Weights of a small transformer language model: width 128, 156M tokens.
Each number is 200 + 30 x the weight over its row's rms, rounded and kept within 0 to 999. Layers, rows and columns count from 0. The size before them is the row's rms in percent of the matrix's.

# up: layer 11 MLP up, 512x128, rms 0.195, rows 112-146, columns 0-63
# down: layer 11 MLP down (transposed), 512x128, rms 0.192, rows 112-146, columns 0-63
# gate: layer 11 MLP gate, 512x128, rms 0.191, rows 113-147, columns 0-63
up112,100,236,169,181,202,149,136,210,231,227,185,171,192,243,201,159,212,254,195,214,197,159,183,194,209,175,197,224,191,215,185,211,212,217,189,204,180,144,196,156,192,185,226,185,231,154,183,215,169,184,168,250,252,212,181,215,166,267,174,243,183,179,180,234,158
down112,098,195,216,191,216,206,165,202,256,196,184,204,192,170,135,219,223,239,192,170,200,210,218,217,234,163,228,208,145,183,200,220,176,267,237,188,210,205,155,293,246,192,211,207,178,205,240,180,214,163,205,223,191,229,236,198,181,208,192,210,163,126,210,179,212
gate113,094,199,177,168,242,209,255,200,194,166,244,252,233,201,202,188,190,162,241,208,110,206,169,189,213,182,149,193,185,189,212,236,238,194,218,243,219,170,198,171,151,232,220,176,198,214,224,209,219,217,162,206,247,181,197,229,164,224,187,139,212,202,176,175,217
up113,094,202,176,174,194,198,197,240,169,212,232,210,247,195,171,221,237,155,209,212,102,249,190,201,197,149,226,213,240,212,146,241,179,257,238,211,183,153,170,165,174,180,205,231,248,200,197,194,177,227,245,237,256,237,159,159,193,173,188,138,288,212,199,229,159
down113,101,303,236,180,193,211,203,202,194,189,230,161,205,166,172,196,142,183,217,208,196,187,164,189,216,173,238,196,247,194,154,215,228,157,151,220,156,186,214,181,179,189,212,175,206,193,224,190,219,154,195,173,230,197,134,171,179,164,174,163,172,187,150,255,135
gate114,096,211,181,214,195,167,230,201,235,171,256,216,235,247,175,210,239,245,183,246,183,181,214,215,188,193,167,185,208,190,193,228,194,232,173,201,174,162,233,238,156,153,180,237,203,240,212,247,239,197,173,226,250,185,197,256,183,205,188,218,186,232,279,247,240
up114,098,199,221,210,200,209,216,163,208,220,255,168,209,161,189,181,274,216,159,232,199,196,262,230,264,217,214,159,209,199,191,222,225,242,147,245,232,209,191,194,196,162,156,253,220,182,231,192,210,222,174,204,212,184,231,189,274,183,168,202,155,162,249,164,211
down114,096,145,159,215,224,220,172,217,211,190,229,257,203,186,182,177,193,190,183,188,248,199,176,212,221,200,175,244,203,218,242,172,161,211,216,172,189,180,206,217,184,198,182,239,206,205,175,188,186,116,184,271,181,212,204,236,207,227,200,185,194,191,240,189,185
gate115,096,286,188,269,175,220,273,211,215,164,198,218,188,189,203,205,175,213,242,184,183,141,198,239,208,186,208,193,204,210,194,284,200,223,193,161,149,184,207,198,191,228,165,215,237,203,175,233,192,223,196,193,248,253,227,222,203,279,225,165,234,197,204,169,195
up115,098,209,209,163,210,235,237,156,190,192,196,201,228,252,225,174,182,160,196,199,273,204,180,233,161,212,212,204,209,244,198,229,223,188,228,224,193,179,185,228,179,206,232,225,223,265,237,213,189,198,206,207,171,189,252,228,195,183,190,167,226,269,253,173,224
down115,095,264,189,178,214,200,189,261,202,217,207,194,192,187,172,212,197,188,198,213,198,221,286,137,193,139,192,165,201,182,197,142,190,217,202,198,198,164,222,185,180,216,257,193,215,186,219,197,179,233,233,187,222,145,205,250,192,202,258,227,151,217,199,213,195
gate116,097,196,229,162,197,164,194,266,200,214,180,159,255,216,165,196,233,177,250,229,187,184,262,185,234,182,216,169,187,167,272,238,177,277,213,210,180,209,238,157,160,185,222,196,190,204,225,249,160,249,173,169,188,200,255,154,209,222,257,217,180,244,205,175,194
up116,092,196,255,147,178,224,236,205,181,211,203,163,161,257,228,192,145,183,175,238,202,204,195,190,194,229,220,263,225,169,163,226,154,155,245,196,212,221,181,201,217,246,230,155,176,179,188,144,234,198,201,190,182,176,259,236,235,186,239,168,163,156,210,258,203
down116,090,266,172,181,219,154,189,210,207,179,155,144,211,236,237,209,250,202,146,187,238,250,153,221,229,196,210,212,185,225,206,215,192,198,191,190,224,172,181,190,252,213,217,200,201,213,259,208,276,193,207,184,127,196,119,229,199,167,193,245,221,228,163,214,153
gate117,101,206,229,183,188,207,212,196,172,205,204,188,186,184,243,215,229,185,199,174,152,193,144,252,135,245,222,223,186,183,234,152,174,225,209,132,192,152,228,241,230,239,195,173,193,269,131,190,209,221,184,189,196,199,202,188,189,217,189,209,185,174,178,193,227
up117,100,178,215,198,188,206,209,185,189,230,190,268,132,204,241,209,232,253,248,182,233,176,223,180,193,177,195,195,180,238,212,160,186,207,213,133,208,231,241,190,198,202,213,170,246,180,184,215,178,240,233,215,184,151,227,207,159,185,160,199,162,185,230,218,251
down117,100,199,210,213,215,193,225,177,223,195,176,156,212,175,229,223,209,220,177,122,223,187,229,230,184,224,225,221,198,243,160,144,240,189,164,209,165,136,175,200,140,237,180,183,238,198,222,158,153,170,200,171,210,209,216,171,230,217,221,244,198,215,268,226,146
gate118,092,166,185,222,144,212,209,179,236,178,216,247,181,182,216,220,209,229,180,217,190,196,204,157,189,141,199,190,189,197,186,236,173,147,234,193,190,227,202,168,218,226,265,214,161,181,175,216,153,197,271,208,249,194,228,240,225,187,157,247,207,182,276,251,189
up118,106,183,185,187,150,183,148,236,154,236,208,184,181,149,212,230,202,256,239,195,164,168,191,236,235,202,193,163,228,208,205,165,188,163,188,257,184,213,147,179,192,251,191,202,201,171,202,208,232,224,263,164,177,195,175,228,208,162,224,215,266,192,146,258,148
down118,100,127,174,179,219,197,239,172,243,161,189,192,200,174,168,173,258,204,190,205,130,178,238,208,181,151,187,245,143,163,208,218,252,180,151,198,224,176,210,214,176,193,253,214,153,173,234,210,236,155,198,224,192,227,190,210,225,174,208,190,177,216,197,219,235
gate119,100,245,204,231,220,207,232,228,184,176,222,166,185,237,157,233,161,223,200,222,212,172,218,257,184,162,211,165,184,239,234,179,196,186,229,158,199,245,256,252,245,164,186,213,181,222,190,166,212,167,193,220,152,109,151,207,196,205,152,196,211,189,203,203,199
up119,096,187,218,212,187,227,246,217,236,237,174,268,153,244,204,167,231,230,202,253,200,215,173,161,254,165,222,214,146,184,204,266,175,210,224,205,207,156,215,215,211,219,212,193,219,212,152,256,157,193,198,235,231,190,197,146,183,212,238,218,203,252,244,224,202
down119,090,113,166,231,207,183,208,197,194,195,239,163,218,234,92,225,183,207,186,215,159,196,209,200,184,164,206,203,207,194,137,206,211,242,200,232,199,203,175,198,212,208,214,211,207,184,176,197,231,204,173,190,204,196,222,240,235,212,157,199,218,163,186,192,159
gate120,096,195,186,205,165,196,151,187,210,187,181,243,212,216,191,176,224,201,249,231,159,172,165,205,213,156,222,182,211,215,226,241,178,201,225,172,194,164,195,152,240,222,181,231,249,217,178,197,171,190,245,174,190,209,200,176,175,218,155,158,215,208,261,168,191
up120,100,226,201,216,209,192,254,172,211,253,233,210,193,193,196,219,241,234,172,212,170,232,176,175,120,231,180,225,130,164,189,206,149,219,191,206,180,222,232,198,209,161,182,191,157,190,175,215,229,192,206,199,199,170,241,203,170,171,222,178,241,217,194,230,174
down120,099,242,254,197,248,189,178,194,203,231,228,236,185,220,218,239,266,191,222,127,202,171,145,164,203,242,188,229,201,145,240,209,176,229,181,180,194,183,195,219,223,192,230,229,224,197,226,194,201,222,232,196,169,198,209,205,202,207,177,223,265,171,237,176,251
gate121,100,217,196,202,242,188,228,237,181,192,211,213,239,232,156,174,147,213,168,224,178,237,186,239,234,237,186,213,192,213,250,218,164,155,176,168,192,220,258,216,216,172,261,205,193,225,173,222,176,192,191,198,174,215,206,218,197,174,247,220,198,242,256,200,201
up121,098,203,203,179,195,181,268,215,188,194,239,208,242,142,201,211,176,190,187,152,204,246,177,198,210,201,239,180,275,206,235,187,236,167,256,229,160,244,196,162,174,222,207,204,220,161,134,201,195,205,192,177,134,187,159,231,171,213,207,170,203,211,233,244,184
down121,099,234,194,178,203,189,140,222,179,242,211,207,167,106,228,192,188,220,207,179,212,211,177,192,206,176,248,147,155,172,222,175,181,206,184,186,186,174,200,208,251,228,169,163,227,248,198,200,217,209,205,202,227,139,238,173,156,131,178,193,194,185,176,189,166
gate122,103,188,196,204,187,228,203,235,199,213,175,212,191,122,183,147,231,180,121,210,261,231,219,234,169,236,178,209,204,164,196,195,192,160,220,250,175,259,177,195,216,198,192,159,135,226,200,146,183,194,182,160,249,233,230,185,205,198,207,184,232,164,245,216,213
up122,100,188,212,198,217,186,241,222,177,212,226,234,153,161,211,164,196,177,177,191,157,200,155,198,236,239,202,170,184,195,154,189,181,173,204,235,234,221,178,174,189,220,214,200,180,150,162,157,162,269,198,201,220,200,258,226,151,177,182,221,220,226,215,198,205
down122,100,222,178,221,168,167,163,203,154,200,185,190,193,194,224,181,167,181,178,184,206,247,149,243,183,177,195,170,223,181,277,235,238,236,239,167,188,213,184,250,219,210,146,159,232,207,230,210,164,121,174,228,223,220,217,188,205,172,236,209,268,204,224,229,184
gate123,093,231,234,280,136,216,177,171,169,180,209,180,189,180,157,187,228,206,173,143,225,237,190,141,180,192,220,189,212,196,213,182,209,186,215,217,206,273,179,217,203,211,222,198,194,165,135,197,206,197,171,149,188,257,256,245,163,169,226,162,189,173,184,206,187
up123,098,219,209,197,217,195,214,213,251,213,208,241,212,181,233,139,202,225,232,189,169,156,240,210,177,233,226,230,193,176,224,207,204,154,241,230,191,170,243,161,159,219,190,187,178,201,142,209,201,232,173,215,189,239,199,195,118,220,195,192,174,229,190,194,271
down123,092,206,228,233,184,263,210,209,190,198,262,153,247,214,168,167,190,155,159,258,179,186,206,149,204,214,179,200,163,188,210,169,164,265,208,191,184,236,186,212,210,217,229,210,219,181,221,225,225,176,247,197,207,217,227,207,259,198,195,195,134,218,193,194,234
gate124,097,158,191,232,217,249,141,188,176,221,119,206,211,246,158,185,197,171,188,213,223,201,190,244,232,222,188,184,200,207,235,138,136,167,227,222,199,162,211,188,171,187,208,261,200,219,223,190,204,196,221,228,180,209,185,200,203,174,220,182,232,228,174,258,227
up124,094,151,179,192,210,159,269,218,258,183,206,228,201,237,177,202,199,176,215,229,218,188,194,202,153,202,230,198,191,207,228,191,208,222,254,199,229,192,231,261,211,222,162,207,196,171,146,151,251,215,187,284,248,199,176,184,235,238,238,226,187,211,205,178,179
down124,099,144,254,208,184,227,162,161,202,191,176,187,210,198,204,224,235,169,189,233,232,217,185,234,239,199,170,234,178,172,247,175,170,183,180,181,198,210,224,159,168,202,183,236,161,187,185,233,192,300,176,180,194,210,206,248,163,169,184,219,236,239,194,215,223
gate125,097,223,213,194,182,199,199,191,141,182,223,175,176,170,196,222,196,181,215,217,200,239,233,185,158,252,258,167,158,218,281,184,145,210,217,143,226,199,224,236,193,210,160,154,162,239,163,200,168,183,124,231,192,203,157,229,191,164,197,222,212,224,236,174,192
up125,097,201,221,169,238,131,182,185,192,191,171,204,257,213,188,214,165,234,178,179,207,202,155,195,206,210,234,177,188,185,219,190,214,213,229,207,234,196,175,240,190,189,186,198,204,215,283,174,195,241,215,203,247,178,189,153,185,184,141,187,181,202,184,181,227
down125,097,212,179,169,185,218,166,180,197,230,210,192,231,190,235,151,244,218,229,215,159,171,213,160,218,222,226,243,183,142,212,262,239,157,203,210,250,259,210,196,199,226,191,195,194,167,180,196,208,187,232,211,211,243,225,218,137,148,162,206,211,177,172,199,190
gate126,100,166,204,170,218,194,234,151,206,137,199,187,216,169,206,171,220,211,217,191,220,133,193,166,206,220,201,201,208,197,215,190,176,268,212,162,232,134,193,195,209,180,205,185,180,222,164,159,147,170,145,260,226,184,198,206,214,180,240,223,173,206,172,175,189
up126,107,184,234,186,131,197,174,200,213,225,174,209,202,217,210,232,207,241,176,229,157,167,225,209,195,224,219,256,207,204,205,221,252,166,213,155,136,198,216,255,203,152,257,201,179,192,151,166,176,191,183,222,193,235,246,227,196,214,232,207,195,203,208,215,269
down126,105,188,210,204,229,191,188,178,215,197,182,171,205,265,189,227,195,231,288,199,222,179,224,145,240,161,191,181,209,208,201,180,226,184,255,170,193,145,200,212,131,220,215,179,181,190,275,181,189,181,194,161,243,148,166,152,166,206,185,170,185,207,177,218,183
gate127,099,190,193,217,190,183,230,143,198,143,215,188,213,171,208,220,219,185,147,222,196,187,239,178,195,247,168,176,204,132,221,155,181,227,203,206,204,270,218,202,215,183,211,152,132,225,201,221,240,132,145,185,159,195,217,205,219,223,128,209,153,204,186,175,254
up127,099,232,212,206,254,188,201,245,214,197,221,202,222,159,213,208,239,210,246,216,179,231,216,208,216,204,193,200,188,205,191,162,225,186,198,227,188,134,190,178,187,213,278,208,233,146,233,182,212,235,185,202,228,214,225,210,191,218,232,197,150,154,253,156,184
down127,101,165,171,208,153,225,200,129,179,196,155,175,241,223,152,214,212,233,185,232,214,186,214,226,180,212,172,190,145,152,187,180,177,254,201,190,222,257,212,179,211,232,173,162,183,213,206,148,205,215,209,215,152,155,179,197,200,199,225,199,269,167,186,179,202
gate128,101,195,189,160,192,217,181,211,221,165,204,217,191,159,182,227,193,197,205,244,223,194,163,158,182,145,216,223,172,162,188,191,220,183,228,190,237,208,187,194,171,183,165,159,209,162,181,268,186,238,175,204,239,249,155,167,163,242,200,209,161,174,275,254,237
up128,098,230,220,209,198,210,258,253,212,155,197,222,220,206,176,205,200,115,219,190,200,194,177,199,166,186,241,191,195,216,255,233,231,205,239,189,238,203,217,173,173,151,190,191,178,173,231,234,155,217,190,190,168,177,142,202,156,182,239,173,156,192,148,185,141
down128,095,200,182,213,224,210,191,277,201,201,186,184,184,255,238,202,155,199,208,200,185,188,180,161,264,193,193,139,169,239,223,217,214,225,221,190,215,250,246,208,174,190,250,196,158,264,236,216,206,183,205,181,202,186,229,237,225,215,191,195,135,223,149,238,200
gate129,097,190,222,223,167,252,205,187,219,206,264,218,180,260,171,202,215,213,158,203,201,206,166,208,200,160,209,158,157,214,197,210,164,213,230,213,115,179,229,192,181,217,225,206,184,180,231,196,223,227,234,251,226,205,174,149,184,234,273,186,253,188,223,159,177
up129,095,209,153,196,220,219,191,131,135,240,182,257,221,227,167,189,212,216,217,230,195,221,234,186,200,226,202,209,225,239,228,146,220,209,204,219,228,179,174,194,213,224,227,226,191,189,169,187,161,184,160,153,225,161,197,159,188,161,178,203,171,216,187,249,202
down129,096,150,170,199,149,190,167,233,225,210,220,235,203,238,142,199,227,217,201,160,175,234,204,255,124,253,173,205,164,192,213,150,230,192,178,171,210,191,112,189,243,220,236,227,192,163,192,250,191,186,184,254,194,229,251,162,200,235,156,170,223,178,188,213,168
gate130,098,171,187,205,252,271,164,226,211,153,220,198,196,185,180,213,214,212,186,192,195,217,219,236,232,245,215,205,238,166,172,163,196,170,218,195,208,196,137,196,183,180,142,222,192,190,207,187,189,235,271,223,243,234,224,186,161,210,172,187,221,269,236,219,190
up130,101,177,213,133,159,172,240,188,203,232,238,220,231,134,203,190,185,228,177,162,149,170,178,167,160,158,225,209,201,224,201,202,218,181,198,215,197,248,244,171,183,220,173,173,203,162,233,155,256,215,168,184,152,221,210,242,224,182,209,166,202,165,136,140,237
down130,108,217,227,290,205,225,178,277,177,224,208,175,216,194,157,162,208,197,201,224,211,231,208,234,198,188,181,199,246,225,185,230,213,240,196,183,195,149,187,178,132,172,166,222,201,233,215,237,158,197,197,131,228,210,146,226,146,244,207,213,199,229,203,220,190
gate131,104,199,274,189,180,256,220,185,208,209,234,198,214,193,206,210,212,173,190,230,241,217,216,220,168,173,139,193,179,194,205,190,247,230,243,177,190,211,181,215,244,159,228,211,234,158,241,173,209,187,237,182,218,217,207,245,199,201,244,209,180,142,224,174,197
up131,109,156,238,188,177,219,224,199,189,234,203,209,209,143,192,193,191,180,173,179,168,204,166,281,218,193,164,172,193,238,199,238,190,157,232,197,184,198,184,152,260,201,187,213,222,149,248,140,234,209,205,217,229,157,228,225,163,196,193,178,221,201,222,205,262
down131,102,257,225,190,191,204,237,216,221,201,242,206,255,183,218,174,167,209,188,204,206,237,191,199,200,209,222,197,261,164,179,216,222,192,180,189,228,166,204,188,192,206,209,182,147,183,266,189,194,153,139,199,226,171,250,243,264,206,220,200,227,300,221,202,196
gate132,107,187,219,168,194,237,146,165,188,160,234,171,225,188,156,185,193,189,230,243,230,159,207,175,207,198,200,239,181,137,241,202,223,163,231,221,240,203,183,155,204,200,188,185,230,186,179,223,170,180,197,207,195,177,262,197,242,275,191,191,191,205,209,180,135
up132,096,201,182,203,260,200,205,192,178,164,227,259,211,144,207,212,245,253,203,217,210,119,176,156,230,157,202,161,206,222,216,220,187,195,169,192,211,189,187,243,238,282,209,207,195,192,144,237,197,175,160,204,194,197,270,201,207,183,184,194,205,131,204,209,248
down132,097,180,170,197,154,199,202,183,201,198,237,160,220,209,179,205,145,160,210,252,188,165,190,192,146,213,161,249,206,156,181,186,223,165,205,230,189,219,180,223,205,217,219,208,210,160,209,224,136,209,242,187,206,200,264,148,232,203,211,183,221,206,195,236,238
gate133,091,266,234,192,175,197,195,174,243,201,240,184,187,161,217,213,202,151,180,193,248,219,205,159,203,213,204,225,200,267,174,197,195,209,236,230,239,198,227,255,135,161,259,228,244,239,195,236,207,187,160,152,219,254,196,173,187,279,206,204,231,206,182,203,189
up133,092,225,199,199,178,190,151,203,201,171,207,199,148,211,171,189,201,158,196,215,190,264,189,178,206,206,199,279,160,266,187,236,200,229,259,208,262,186,243,172,166,223,188,182,226,203,205,176,207,188,243,182,183,158,221,209,171,300,172,184,211,170,166,201,189
down133,099,176,192,272,184,213,180,237,200,193,172,159,188,182,211,221,230,225,242,231,187,227,185,232,196,181,204,175,104,200,159,211,195,161,199,215,185,174,174,182,261,204,188,211,165,192,197,152,224,224,226,169,232,197,177,219,202,189,186,160,192,209,183,202,179
gate134,092,222,200,213,209,211,189,206,167,208,162,173,207,205,166,228,184,154,215,218,151,168,180,201,177,216,215,138,187,211,177,221,242,171,218,191,248,186,162,168,189,229,213,289,189,211,171,245,182,229,218,209,232,221,202,196,188,205,183,141,189,189,275,178,232
up134,095,176,184,153,170,229,193,206,212,143,190,233,190,220,236,183,195,174,115,105,201,189,236,238,230,231,211,186,178,230,200,234,186,202,195,129,222,222,211,197,196,219,168,163,243,207,208,142,203,189,178,192,176,190,161,186,157,221,174,200,213,236,171,178,189
down134,101,258,235,159,189,219,171,186,201,244,249,201,214,258,236,191,209,204,189,187,174,231,159,175,214,230,171,216,204,225,191,181,216,185,222,168,180,195,241,203,186,234,124,171,171,195,164,232,241,260,184,229,191,190,224,234,169,212,178,138,155,217,173,202,187
gate135,105,214,173,225,228,164,213,212,212,218,257,230,234,173,201,163,207,168,200,190,228,216,208,218,186,215,216,190,191,197,220,264,159,265,143,184,176,206,186,174,159,207,218,183,232,240,186,194,256,195,202,231,184,245,260,233,198,211,183,173,242,192,187,205,211
up135,107,186,212,163,195,185,186,149,217,209,175,192,176,213,208,214,214,217,227,257,177,176,203,173,184,183,219,186,191,223,160,205,214,187,158,182,178,189,216,198,206,131,128,249,155,166,225,154,188,216,229,189,170,211,162,187,205,187,162,172,128,234,218,195,222
down135,112,166,221,216,182,171,241,192,153,223,204,218,231,213,181,238,221,175,203,207,161,258,248,191,206,179,166,214,192,215,163,210,196,204,152,170,194,236,216,206,202,143,173,158,158,133,208,175,196,173,178,168,185,206,251,129,272,209,214,208,159,138,248,230,186
gate136,096,233,181,225,208,227,256,165,183,161,238,207,251,158,176,176,183,219,247,227,164,204,194,135,162,193,196,180,207,203,212,199,202,177,135,193,218,205,189,173,189,186,206,268,189,165,219,184,163,167,220,193,241,200,158,168,214,200,210,167,124,176,233,193,164
up136,095,175,257,194,191,173,191,180,169,167,249,182,229,235,207,252,200,168,204,234,192,116,137,198,169,187,214,157,235,196,151,188,232,201,239,137,269,181,201,210,178,220,197,200,143,222,212,233,191,185,133,199,195,209,186,202,248,142,218,195,252,193,211,197,174
down136,099,228,227,157,217,185,183,201,208,258,249,216,160,205,192,219,190,180,209,204,156,217,187,146,172,209,164,254,196,163,159,157,203,198,144,168,199,189,234,215,217,204,275,186,250,180,160,231,207,121,218,215,165,180,241,237,176,211,230,177,221,176,188,185,211
gate137,094,207,199,225,203,178,207,211,180,178,237,163,179,207,151,213,178,173,207,197,178,224,244,186,184,190,230,151,206,183,150,245,224,210,202,194,172,236,249,211,241,219,213,248,198,180,176,206,233,227,212,240,202,191,185,126,227,218,169,202,159,231,176,163,164
up137,094,184,200,180,241,226,252,189,195,196,259,255,209,196,205,199,174,235,223,181,157,213,212,207,147,203,230,253,198,218,169,168,245,201,233,200,219,221,233,197,199,154,152,164,205,178,209,198,158,222,135,203,189,227,192,150,175,170,170,198,219,219,229,171,167
down137,091,161,152,215,200,258,213,191,174,157,162,183,206,235,186,208,166,183,216,272,186,192,200,166,213,238,212,137,176,193,181,186,216,257,212,232,222,252,191,207,219,220,200,184,150,218,148,185,194,226,163,213,168,193,194,195,205,222,200,202,172,190,211,193,211
gate138,101,221,208,154,208,215,231,210,264,209,161,198,172,219,141,203,190,249,204,189,192,157,229,242,245,202,216,179,216,164,205,246,160,211,230,207,228,229,190,145,126,182,178,176,228,135,224,172,200,185,185,220,196,251,187,146,208,234,206,237,248,204,174,180,205
up138,108,217,210,171,220,231,197,233,226,216,227,142,247,226,180,262,201,198,234,219,229,200,219,206,168,239,251,200,163,140,183,260,155,223,177,204,174,261,183,185,207,137,179,242,187,162,165,166,193,242,197,214,242,209,175,222,170,150,240,254,223,159,195,142,197
down138,108,198,219,193,240,185,231,195,199,182,244,226,182,195,242,158,208,253,191,178,177,162,200,249,198,247,173,160,255,167,228,193,181,183,176,147,265,183,173,201,189,237,192,203,170,157,180,220,207,99,201,203,190,181,226,166,124,199,224,166,232,190,261,222,249
gate139,106,188,169,217,241,173,189,186,177,209,184,193,232,137,203,183,218,201,209,208,165,179,187,210,226,179,190,202,226,147,222,186,214,213,176,218,176,219,182,263,181,136,151,187,190,212,219,152,233,259,224,187,196,199,222,160,156,187,196,227,241,225,150,240,145
up139,107,196,174,149,238,138,189,153,127,214,216,222,228,163,152,222,186,203,213,222,209,212,233,206,199,146,193,161,190,173,264,183,244,233,212,262,186,172,195,163,205,217,165,220,184,184,203,164,201,225,239,217,250,243,165,182,155,179,216,189,221,228,223,182,191
down139,109,202,200,106,188,219,170,160,148,191,229,245,188,216,225,167,230,229,250,165,199,225,217,196,182,181,158,191,198,212,155,212,209,200,257,161,221,244,190,182,194,190,124,184,144,180,218,215,222,226,229,162,227,192,211,185,232,194,202,162,221,252,211,223,151
gate140,102,225,245,238,166,156,124,147,179,202,201,198,193,208,205,198,194,183,172,229,156,181,229,192,127,191,201,224,202,163,200,246,176,201,190,207,213,196,221,245,177,220,175,200,207,148,187,188,147,228,230,168,186,234,206,205,195,227,201,246,170,155,220,198,212
up140,103,164,216,242,194,165,209,215,171,185,202,212,206,176,193,249,165,282,215,216,208,186,185,214,187,231,156,161,239,213,146,190,190,193,244,224,195,216,219,218,207,224,185,194,197,238,185,99,172,221,169,250,122,190,210,231,179,184,221,228,201,186,171,189,177
down140,102,160,156,231,216,186,218,218,228,196,232,183,176,208,188,203,165,173,225,212,174,214,159,151,138,165,157,228,236,233,181,225,248,176,244,233,220,208,205,199,177,225,230,188,199,275,208,194,235,212,179,188,217,187,252,195,184,221,223,202,218,222,206,228,225
gate141,095,174,198,171,180,203,225,186,146,170,236,177,159,212,251,159,234,154,187,228,212,191,160,196,182,202,218,141,237,217,214,190,208,165,245,180,279,195,169,148,235,158,155,209,268,189,179,190,178,166,207,216,242,215,164,212,187,175,183,219,255,216,220,156,188
up141,107,136,175,191,167,217,235,210,202,225,181,155,189,140,236,205,207,195,245,208,185,178,225,144,177,237,245,116,217,154,211,195,178,195,199,207,185,182,198,167,178,185,137,198,242,177,181,197,179,186,183,194,222,230,204,240,163,152,176,244,166,229,191,248,240
down141,099,163,227,198,188,208,216,183,202,195,216,194,253,165,198,194,192,240,185,236,190,173,229,192,231,233,269,197,154,189,252,155,189,195,181,220,261,181,173,210,223,255,162,184,245,173,210,228,238,198,199,186,181,167,235,259,265,234,185,220,146,187,222,219,227
gate142,099,183,223,241,220,189,164,174,220,189,172,175,188,256,219,197,212,197,167,212,181,150,151,228,260,200,201,218,230,159,203,235,192,171,182,224,144,217,197,213,192,148,225,205,152,217,182,175,217,223,171,263,154,205,164,203,168,149,164,203,194,214,203,149,243
up142,101,234,211,210,191,194,194,227,236,191,196,233,195,182,218,230,213,198,272,144,168,243,220,241,249,178,155,122,201,217,239,185,174,201,206,181,150,192,126,203,207,191,204,248,171,241,231,187,211,221,228,164,194,189,229,212,240,191,195,219,212,187,209,232,243
down142,101,234,221,208,168,211,164,227,222,202,205,194,162,214,219,201,201,207,194,206,156,216,219,183,170,233,173,178,177,200,213,170,246,166,211,193,229,225,203,190,228,221,194,210,215,243,211,207,268,226,204,137,173,223,201,237,221,219,147,202,189,189,235,245,250
gate143,103,220,188,232,154,186,223,177,221,135,162,252,199,177,212,221,206,153,260,186,205,178,219,175,201,213,184,254,200,212,274,183,194,219,248,214,176,250,198,180,193,199,178,192,174,156,212,211,226,210,190,207,241,267,181,258,190,194,233,186,186,189,211,195,184
up143,104,170,188,180,248,229,167,224,234,212,132,203,244,160,236,264,231,165,205,174,204,187,206,174,267,218,191,166,262,231,267,160,225,209,188,207,239,285,201,205,163,203,160,189,167,202,169,245,210,210,159,147,169,212,176,207,171,205,191,197,214,183,215,197,214
down143,105,273,175,207,236,190,246,217,185,193,200,161,191,242,173,233,166,221,236,199,212,215,202,230,164,223,159,190,175,213,133,245,141,194,176,230,201,211,189,165,193,194,204,182,204,216,213,211,226,151,241,171,199,184,172,218,214,253,172,174,172,205,141,231,182
gate144,100,171,176,162,141,117,222,177,186,229,171,184,198,158,211,211,216,241,159,176,175,177,210,186,232,208,154,200,186,205,202,227,229,186,199,190,233,232,188,163,266,229,187,191,191,130,204,140,217,180,168,210,201,144,196,237,183,227,197,220,258,190,198,183,242
up144,103,190,196,227,185,225,202,207,191,134,223,204,207,239,200,183,204,180,186,209,109,206,200,177,181,229,189,172,205,222,245,233,189,167,208,186,241,219,194,182,195,174,196,128,149,209,168,214,223,210,167,188,146,235,203,165,163,182,252,176,227,198,192,219,192
down144,100,240,156,195,192,186,223,203,182,203,237,186,170,205,175,194,199,227,188,197,166,231,141,251,198,153,247,200,215,205,181,197,280,220,182,183,198,203,190,202,195,230,200,251,173,186,170,232,275,194,128,230,221,214,187,223,209,240,196,203,226,223,214,260,199
gate145,102,227,224,184,184,202,209,170,221,169,198,256,224,200,177,241,178,215,195,189,154,155,190,182,258,188,148,210,216,204,204,162,171,215,212,199,227,252,139,221,198,207,226,228,222,168,152,202,142,259,224,206,166,223,174,251,200,221,239,201,149,223,211,179,161
up145,107,193,215,233,182,220,186,191,87,154,177,163,190,201,211,190,181,166,242,202,212,170,213,230,138,235,218,211,186,212,187,181,193,220,227,180,177,244,220,211,204,197,212,210,243,190,232,209,170,204,189,200,196,176,179,164,185,193,155,206,188,176,192,201,235
down145,109,182,221,173,219,224,179,201,136,229,159,239,164,231,167,246,227,208,218,206,173,182,195,190,205,200,254,182,213,231,202,209,176,244,160,219,219,249,181,225,197,238,265,194,235,232,177,213,148,124,178,221,172,182,204,185,217,212,150,288,226,191,152,190,251
gate146,093,196,234,193,210,225,191,177,197,201,199,221,163,210,174,186,189,211,141,231,177,156,185,178,174,185,196,211,166,212,149,239,177,183,182,172,231,225,201,188,187,172,235,151,221,167,207,123,208,171,225,214,233,240,273,143,221,233,153,198,211,203,221,220,265
up146,098,172,177,157,219,234,201,171,204,188,225,211,149,220,154,182,209,219,162,216,188,178,154,179,194,219,236,188,220,189,145,206,178,158,184,174,245,220,171,148,212,187,214,199,250,187,186,202,190,224,210,177,222,202,262,146,215,186,205,192,208,210,203,251,227
down146,093,291,184,244,172,178,203,170,228,190,202,217,252,174,185,223,201,180,198,194,194,222,260,253,206,163,209,252,161,189,250,183,144,184,165,157,138,219,217,193,156,208,195,197,191,188,152,210,217,208,200,252,178,173,175,224,201,195,182,202,219,187,201,179,172
gate147,101,177,245,187,189,234,209,193,210,137,220,165,218,211,190,185,233,177,148,233,235,215,205,205,182,171,234,190,178,188,187,232,142,221,192,250,195,215,230,189,184,255,186,172,187,200,176,155,234,213,225,114,238,249,118,215,210,165,207,227,226,206,181,137,183